{
  "num_hidden_layers": 13,
  "rope_theta": 1020.0,
  "attn_scale": 0.13,
  "init": "uniform",
  "init_std_o": 0.0561,
  "beta1": 0.95,
  "max_seq_len": 512
}
Each number is 200 + 20 x the weight over its row's rms, rounded and kept within 0 to 999. Layers, rows and columns count from 0. The size before them is the row's rms in percent of the matrix's.

# layer 10 MLP up, 768x128, rms 0.0647, rows 473-498, columns 64-127
098,187,225,195,200,235,186,186,206,208,164,209,162,187,204,186,155,174,193,214,174,178,187,230,215,204,214,201,165,189,195,209,184,155,220,236,218,204,171,210,156,216,197,173,167,217,208,208,196,202,211,172,204,173,179,210,200,186,197,183,187,231,234,215,188
097,193,239,199,147,176,205,191,231,219,204,211,225,217,215,158,204,221,194,198,185,184,232,194,158,178,220,184,229,176,196,205,227,194,181,204,224,208,190,192,237,210,224,219,179,217,218,223,213,235,201,181,203,238,177,207,207,180,182,193,200,202,199,190,218
120,208,190,200,228,200,218,138,217,186,225,200,174,214,219,206,197,179,223,204,207,216,185,205,194,222,209,197,178,232,223,216,192,178,186,199,210,215,199,208,180,213,150,185,212,187,206,198,203,219,218,198,193,203,175,205,182,200,184,192,229,204,180,185,173
108,192,210,175,191,200,196,173,175,202,218,155,169,216,199,177,172,190,207,244,208,207,190,206,188,201,182,194,196,186,185,251,201,176,224,190,187,207,215,232,183,193,181,199,172,204,176,191,229,227,211,208,195,183,162,190,227,213,171,217,202,206,209,195,180
098,182,224,208,224,228,187,190,191,183,200,211,212,161,169,192,215,217,178,168,189,215,191,213,163,185,232,248,175,194,206,172,218,168,201,197,204,228,219,190,167,177,215,193,174,194,189,233,197,184,237,194,221,215,201,193,219,156,170,221,228,187,184,164,199
101,150,208,198,189,223,216,222,229,165,228,192,214,191,189,206,218,217,208,223,201,187,218,207,172,223,217,210,222,185,174,200,197,198,206,182,194,208,221,193,196,201,183,156,228,191,198,183,189,240,213,169,203,209,171,207,204,212,192,223,190,202,202,208,196
099,185,240,156,193,200,173,196,212,217,170,206,201,184,217,182,210,203,215,218,197,203,169,223,205,220,147,212,191,172,209,170,199,203,212,197,191,199,197,184,223,196,187,175,184,218,168,182,234,166,208,200,191,184,197,200,180,188,199,219,262,201,190,221,180
099,229,203,198,189,191,151,217,189,226,196,223,163,204,164,194,144,166,221,202,201,198,186,205,196,211,195,221,211,229,212,178,222,219,186,204,238,146,185,190,192,183,203,173,226,173,197,155,208,154,206,191,166,186,233,204,193,202,200,187,183,228,228,167,217
092,225,199,153,205,205,226,197,227,198,199,210,167,197,238,201,180,200,205,173,207,182,185,198,211,165,201,185,208,213,201,223,169,208,194,194,188,195,185,174,220,172,209,180,197,164,186,192,196,230,234,208,211,204,200,166,182,212,131,185,218,231,226,213,178
097,177,223,208,188,210,213,172,172,181,174,193,220,184,185,215,203,202,196,243,232,228,199,199,217,166,204,170,215,196,228,196,196,186,203,193,195,179,188,223,191,198,212,186,198,214,207,209,205,226,233,166,192,220,159,182,206,179,206,186,181,187,228,210,219
103,182,213,196,192,167,184,176,224,196,211,179,222,192,211,181,184,203,206,202,181,219,156,194,192,164,202,191,218,209,185,190,214,198,192,203,217,200,184,231,183,186,219,183,211,177,239,246,208,209,204,200,214,196,202,242,221,171,194,158,183,180,207,195,192
108,218,193,179,178,179,205,206,181,210,175,165,194,201,231,189,204,223,191,195,182,191,205,251,186,199,192,205,198,201,177,218,198,210,228,188,216,196,243,186,218,154,191,195,207,182,221,177,181,175,207,201,173,189,180,171,177,184,180,198,186,217,195,212,201
103,177,177,204,172,203,199,197,203,202,215,223,163,201,188,171,168,205,192,183,196,208,199,168,210,213,193,173,220,174,190,209,212,210,183,209,173,215,160,170,227,191,180,198,189,187,216,168,201,188,175,178,183,219,195,188,213,198,222,227,206,189,199,230,196
103,201,214,222,211,197,199,214,221,236,203,211,193,173,231,194,201,159,208,174,194,174,163,209,192,206,234,209,228,172,208,212,209,199,217,206,196,216,193,177,208,197,211,181,189,224,211,191,223,196,201,185,190,189,201,152,223,191,217,188,198,160,196,220,186
093,219,170,186,177,205,198,222,204,177,206,208,218,182,243,224,206,230,156,181,151,190,194,197,186,193,200,210,222,216,228,228,208,174,166,200,232,152,191,219,196,196,194,178,204,185,224,225,243,198,219,220,189,232,210,210,214,183,231,191,208,195,208,183,218
095,182,185,199,175,200,190,261,214,195,209,214,193,202,165,173,135,167,223,173,189,192,188,208,221,216,202,210,185,147,193,189,211,169,200,179,195,196,175,190,214,220,228,201,202,203,191,203,228,215,209,212,207,195,206,165,156,182,177,187,213,214,183,177,216
096,168,212,215,184,209,203,232,201,205,179,219,202,174,182,203,165,177,185,200,200,229,203,197,164,204,169,197,175,207,198,226,198,199,182,254,210,209,199,203,194,141,193,187,202,178,236,214,219,190,206,223,201,186,195,189,212,163,214,125,180,181,206,172,229
094,240,181,178,215,209,178,215,227,213,181,197,177,225,210,183,205,189,180,189,172,185,184,219,191,260,157,201,209,206,180,214,218,205,222,196,188,213,215,209,201,212,209,201,195,186,174,201,256,220,189,202,212,207,182,190,185,193,214,211,190,191,198,210,201
105,194,213,197,194,230,180,240,205,213,179,226,193,191,165,186,187,210,236,207,201,192,262,183,241,208,190,206,183,178,195,213,194,201,269,203,188,186,168,175,189,211,181,197,203,189,226,213,204,209,209,200,191,218,201,202,204,179,212,205,202,185,185,221,209
101,217,223,200,248,205,178,197,226,186,265,184,195,183,184,211,205,217,234,171,191,190,190,188,214,177,187,221,203,189,217,202,230,221,179,202,207,213,202,186,175,204,142,210,196,212,178,156,225,178,200,192,192,212,163,194,234,170,214,205,184,186,185,214,209
099,188,193,209,209,216,199,232,213,194,193,196,229,189,191,177,183,188,201,184,201,265,207,199,188,233,204,222,151,196,220,195,234,222,225,217,201,175,184,172,199,203,198,190,224,159,182,200,198,168,223,208,156,214,199,206,228,187,161,208,193,158,192,197,177
100,163,194,174,192,228,182,203,229,165,195,192,220,200,212,160,156,217,201,222,210,198,175,212,180,222,221,209,181,198,231,211,227,155,212,197,189,198,205,236,222,202,187,210,179,236,174,172,179,208,202,186,197,237,175,155,191,197,205,189,213,213,222,198,195
090,189,212,184,188,209,211,217,219,210,187,210,184,200,181,184,206,155,196,191,208,217,246,198,215,192,173,205,185,194,235,216,222,196,185,177,201,184,175,227,175,195,219,163,240,210,186,194,213,190,190,210,202,200,184,209,203,161,199,218,222,200,216,198,180
099,182,241,226,217,190,182,203,238,208,157,217,182,201,181,191,205,186,175,186,195,221,219,242,193,208,175,222,212,204,218,195,201,192,203,240,189,214,197,164,196,177,180,208,197,175,214,232,205,196,189,196,181,207,205,172,213,171,229,183,195,194,223,190,188
106,176,205,210,214,209,199,211,198,207,216,205,202,134,224,172,171,196,216,181,179,195,225,172,186,195,154,170,205,187,194,214,178,179,235,197,200,186,216,162,190,217,212,206,184,205,215,202,242,194,201,188,175,207,200,186,185,184,195,211,225,235,185,207,185
103,225,199,184,183,196,209,226,211,223,171,237,164,207,191,168,219,146,182,194,223,188,223,198,203,210,195,190,182,188,191,170,217,205,247,220,199,242,158,201,202,200,204,195,188,196,238,211,222,205,201,194,195,161,180,221,198,180,201,211,213,180,192,199,226
# layer 10 MLP down (transposed), 768x128, rms 0.0645, rows 473-497, columns 64-127
092,192,233,155,222,214,208,223,195,199,189,194,197,202,239,201,194,205,176,227,197,207,220,209,200,235,224,240,210,212,191,187,231,231,203,141,171,228,210,200,216,187,230,185,179,221,205,212,195,197,205,208,207,216,187,202,193,200,214,207,220,194,181,178,200
119,174,205,210,183,188,188,187,192,201,217,192,203,202,208,183,197,151,194,219,182,197,233,228,202,244,185,173,180,164,220,223,184,208,187,180,201,208,185,222,190,201,217,183,179,191,171,195,204,192,215,214,222,216,195,168,220,136,181,225,207,203,168,220,230
113,215,211,210,233,208,227,164,147,192,181,206,213,185,149,217,189,188,219,177,223,197,233,221,192,220,215,213,183,215,166,198,178,186,197,209,186,181,214,168,175,193,180,217,174,259,229,218,215,197,225,202,171,189,184,204,215,173,216,202,207,174,185,185,207
107,217,211,197,188,203,201,213,197,168,197,184,206,193,187,207,172,174,241,219,220,203,184,207,195,161,199,203,189,182,194,190,222,163,177,266,171,193,185,206,229,206,223,217,186,229,187,191,197,180,211,219,186,180,197,233,190,220,225,164,178,200,229,167,179
103,219,189,207,206,249,180,220,220,200,195,214,214,215,209,218,197,192,191,189,201,208,200,179,161,256,189,193,194,201,192,212,199,192,202,181,230,190,210,168,176,225,205,226,206,218,186,218,204,155,185,174,183,215,156,201,196,201,215,231,194,234,215,228,197
108,211,232,206,157,196,181,174,167,162,183,207,200,210,215,241,241,194,185,212,183,192,180,212,179,233,204,224,177,211,201,194,235,186,193,182,209,220,182,214,211,216,188,194,207,157,187,191,221,191,237,185,185,180,184,201,248,210,240,194,185,214,194,190,216
096,195,198,157,236,189,173,210,172,184,195,192,194,230,196,202,214,235,192,210,214,188,211,197,178,166,194,206,191,211,191,207,228,204,180,193,224,210,164,226,218,167,182,236,223,229,208,197,176,220,225,204,170,187,222,180,222,213,229,226,187,196,223,160,184
098,185,223,199,206,199,195,191,201,195,207,206,181,220,220,203,211,175,204,198,171,218,181,172,204,259,176,225,238,187,189,220,159,223,191,193,195,231,173,212,219,227,187,195,163,208,164,219,174,229,201,243,245,249,211,201,199,203,177,196,181,219,213,187,216
096,155,208,189,198,200,195,153,201,192,229,181,233,208,206,225,174,195,188,238,180,199,223,207,213,188,199,211,202,213,180,185,222,174,236,230,169,219,203,228,203,216,201,221,240,195,217,219,216,187,165,203,187,189,194,221,207,239,225,171,210,188,213,233,191
099,181,189,217,191,213,226,209,192,221,181,177,199,206,185,192,175,189,228,164,195,181,196,207,188,174,197,209,192,155,205,182,203,189,194,202,171,220,213,197,226,198,195,202,195,175,180,197,198,178,214,259,176,207,217,177,167,223,185,235,192,209,201,154,213
100,205,222,203,207,226,199,213,191,199,212,227,192,209,192,225,224,208,185,197,187,200,193,205,230,206,200,212,240,211,213,209,216,214,198,195,195,185,203,185,216,171,150,169,196,196,180,179,197,226,206,184,163,225,169,181,176,209,180,229,211,177,168,204,197
110,197,204,183,179,228,184,215,170,216,203,155,213,193,175,204,228,221,206,176,201,188,178,210,193,222,236,212,183,201,199,178,234,213,181,184,206,185,178,197,227,197,194,164,150,230,193,208,173,197,178,219,218,203,216,184,194,211,171,128,210,214,198,196,180
100,226,202,198,193,211,193,201,193,194,229,180,172,212,179,208,230,208,253,206,222,200,208,179,167,248,199,235,211,221,172,172,189,184,201,185,213,203,180,220,168,194,214,212,189,191,199,184,186,200,216,177,211,180,240,225,202,217,184,198,207,218,249,244,199
108,183,209,252,211,168,165,173,213,166,199,174,183,211,165,216,191,199,187,217,236,245,208,200,157,217,178,185,174,198,224,190,185,174,196,215,189,222,182,190,219,201,198,197,194,194,209,229,204,207,196,238,208,208,220,205,198,238,185,185,184,180,229,183,211
103,185,201,224,242,181,202,242,209,199,188,205,238,192,194,231,168,207,239,184,208,191,179,196,198,202,228,168,199,186,216,194,181,224,251,201,183,218,222,205,173,231,179,220,193,192,183,195,199,170,218,206,213,196,222,190,193,232,222,222,201,208,232,188,212
090,204,192,197,202,206,199,205,175,217,176,223,218,175,210,214,215,206,212,221,186,177,203,218,212,231,205,166,198,234,205,220,214,227,178,204,195,192,209,186,182,222,194,211,208,220,194,251,210,169,173,206,192,206,173,229,177,197,206,195,208,165,186,188,206
092,202,212,192,235,178,170,212,217,208,223,225,201,206,192,206,214,229,204,216,201,194,223,173,194,207,221,251,195,228,215,192,171,218,171,189,186,207,187,177,202,226,184,215,206,231,202,187,197,167,170,178,198,216,196,222,221,209,216,220,221,181,170,206,206
090,218,232,239,192,211,203,225,211,166,144,224,216,244,226,225,207,182,224,168,208,163,215,195,202,196,234,196,141,206,221,184,198,194,221,197,187,183,179,192,213,224,190,177,189,218,182,194,215,192,205,203,201,209,227,189,177,210,187,187,211,167,256,182,219
107,184,199,223,243,190,203,185,212,200,141,196,202,193,237,172,181,200,175,187,195,187,211,192,223,204,199,213,207,191,180,168,239,156,209,181,186,214,200,208,227,208,182,183,203,177,194,211,199,180,186,193,198,214,237,191,242,203,231,180,207,226,157,199,180
090,190,187,183,167,207,195,195,198,202,206,179,201,217,189,198,177,214,163,181,250,221,188,202,204,203,162,173,202,216,198,241,193,193,207,186,208,153,178,147,206,187,223,206,227,230,207,229,199,198,224,206,191,194,185,185,233,179,196,176,251,198,191,209,201
105,205,176,223,180,193,187,208,215,183,205,229,203,198,235,186,220,185,195,229,211,218,171,257,189,183,223,204,181,189,198,198,149,230,233,203,214,180,196,191,201,190,187,214,196,185,243,204,238,224,209,188,220,203,185,181,177,207,208,216,160,210,214,207,205
105,215,191,217,206,180,200,200,206,235,175,208,232,166,199,192,202,194,211,238,208,170,161,215,187,230,196,226,184,214,185,188,193,240,171,185,193,207,200,214,195,177,208,203,181,210,244,207,199,207,231,232,194,172,194,206,181,176,203,205,191,155,208,204,245
089,209,229,198,261,209,192,144,210,219,166,201,246,191,203,189,193,226,192,171,177,184,195,221,210,245,232,215,167,211,181,215,218,199,216,182,174,214,182,220,175,227,205,197,207,186,188,183,234,187,203,194,212,223,215,197,230,221,209,185,208,199,195,219,191
100,168,212,205,221,208,200,185,201,185,178,184,209,221,200,188,233,177,211,213,179,176,168,234,224,257,195,217,203,189,203,179,208,183,243,212,160,194,208,214,175,192,207,193,199,167,190,188,204,218,187,163,205,187,210,166,193,221,216,164,164,195,201,224,207
101,218,195,191,202,240,204,219,200,228,179,225,228,182,175,215,229,220,231,224,192,215,183,189,218,213,220,176,178,237,222,196,179,251,181,208,183,219,215,176,198,212,166,209,200,211,172,182,197,155,218,198,210,189,203,153,259,189,190,215,192,191,177,204,216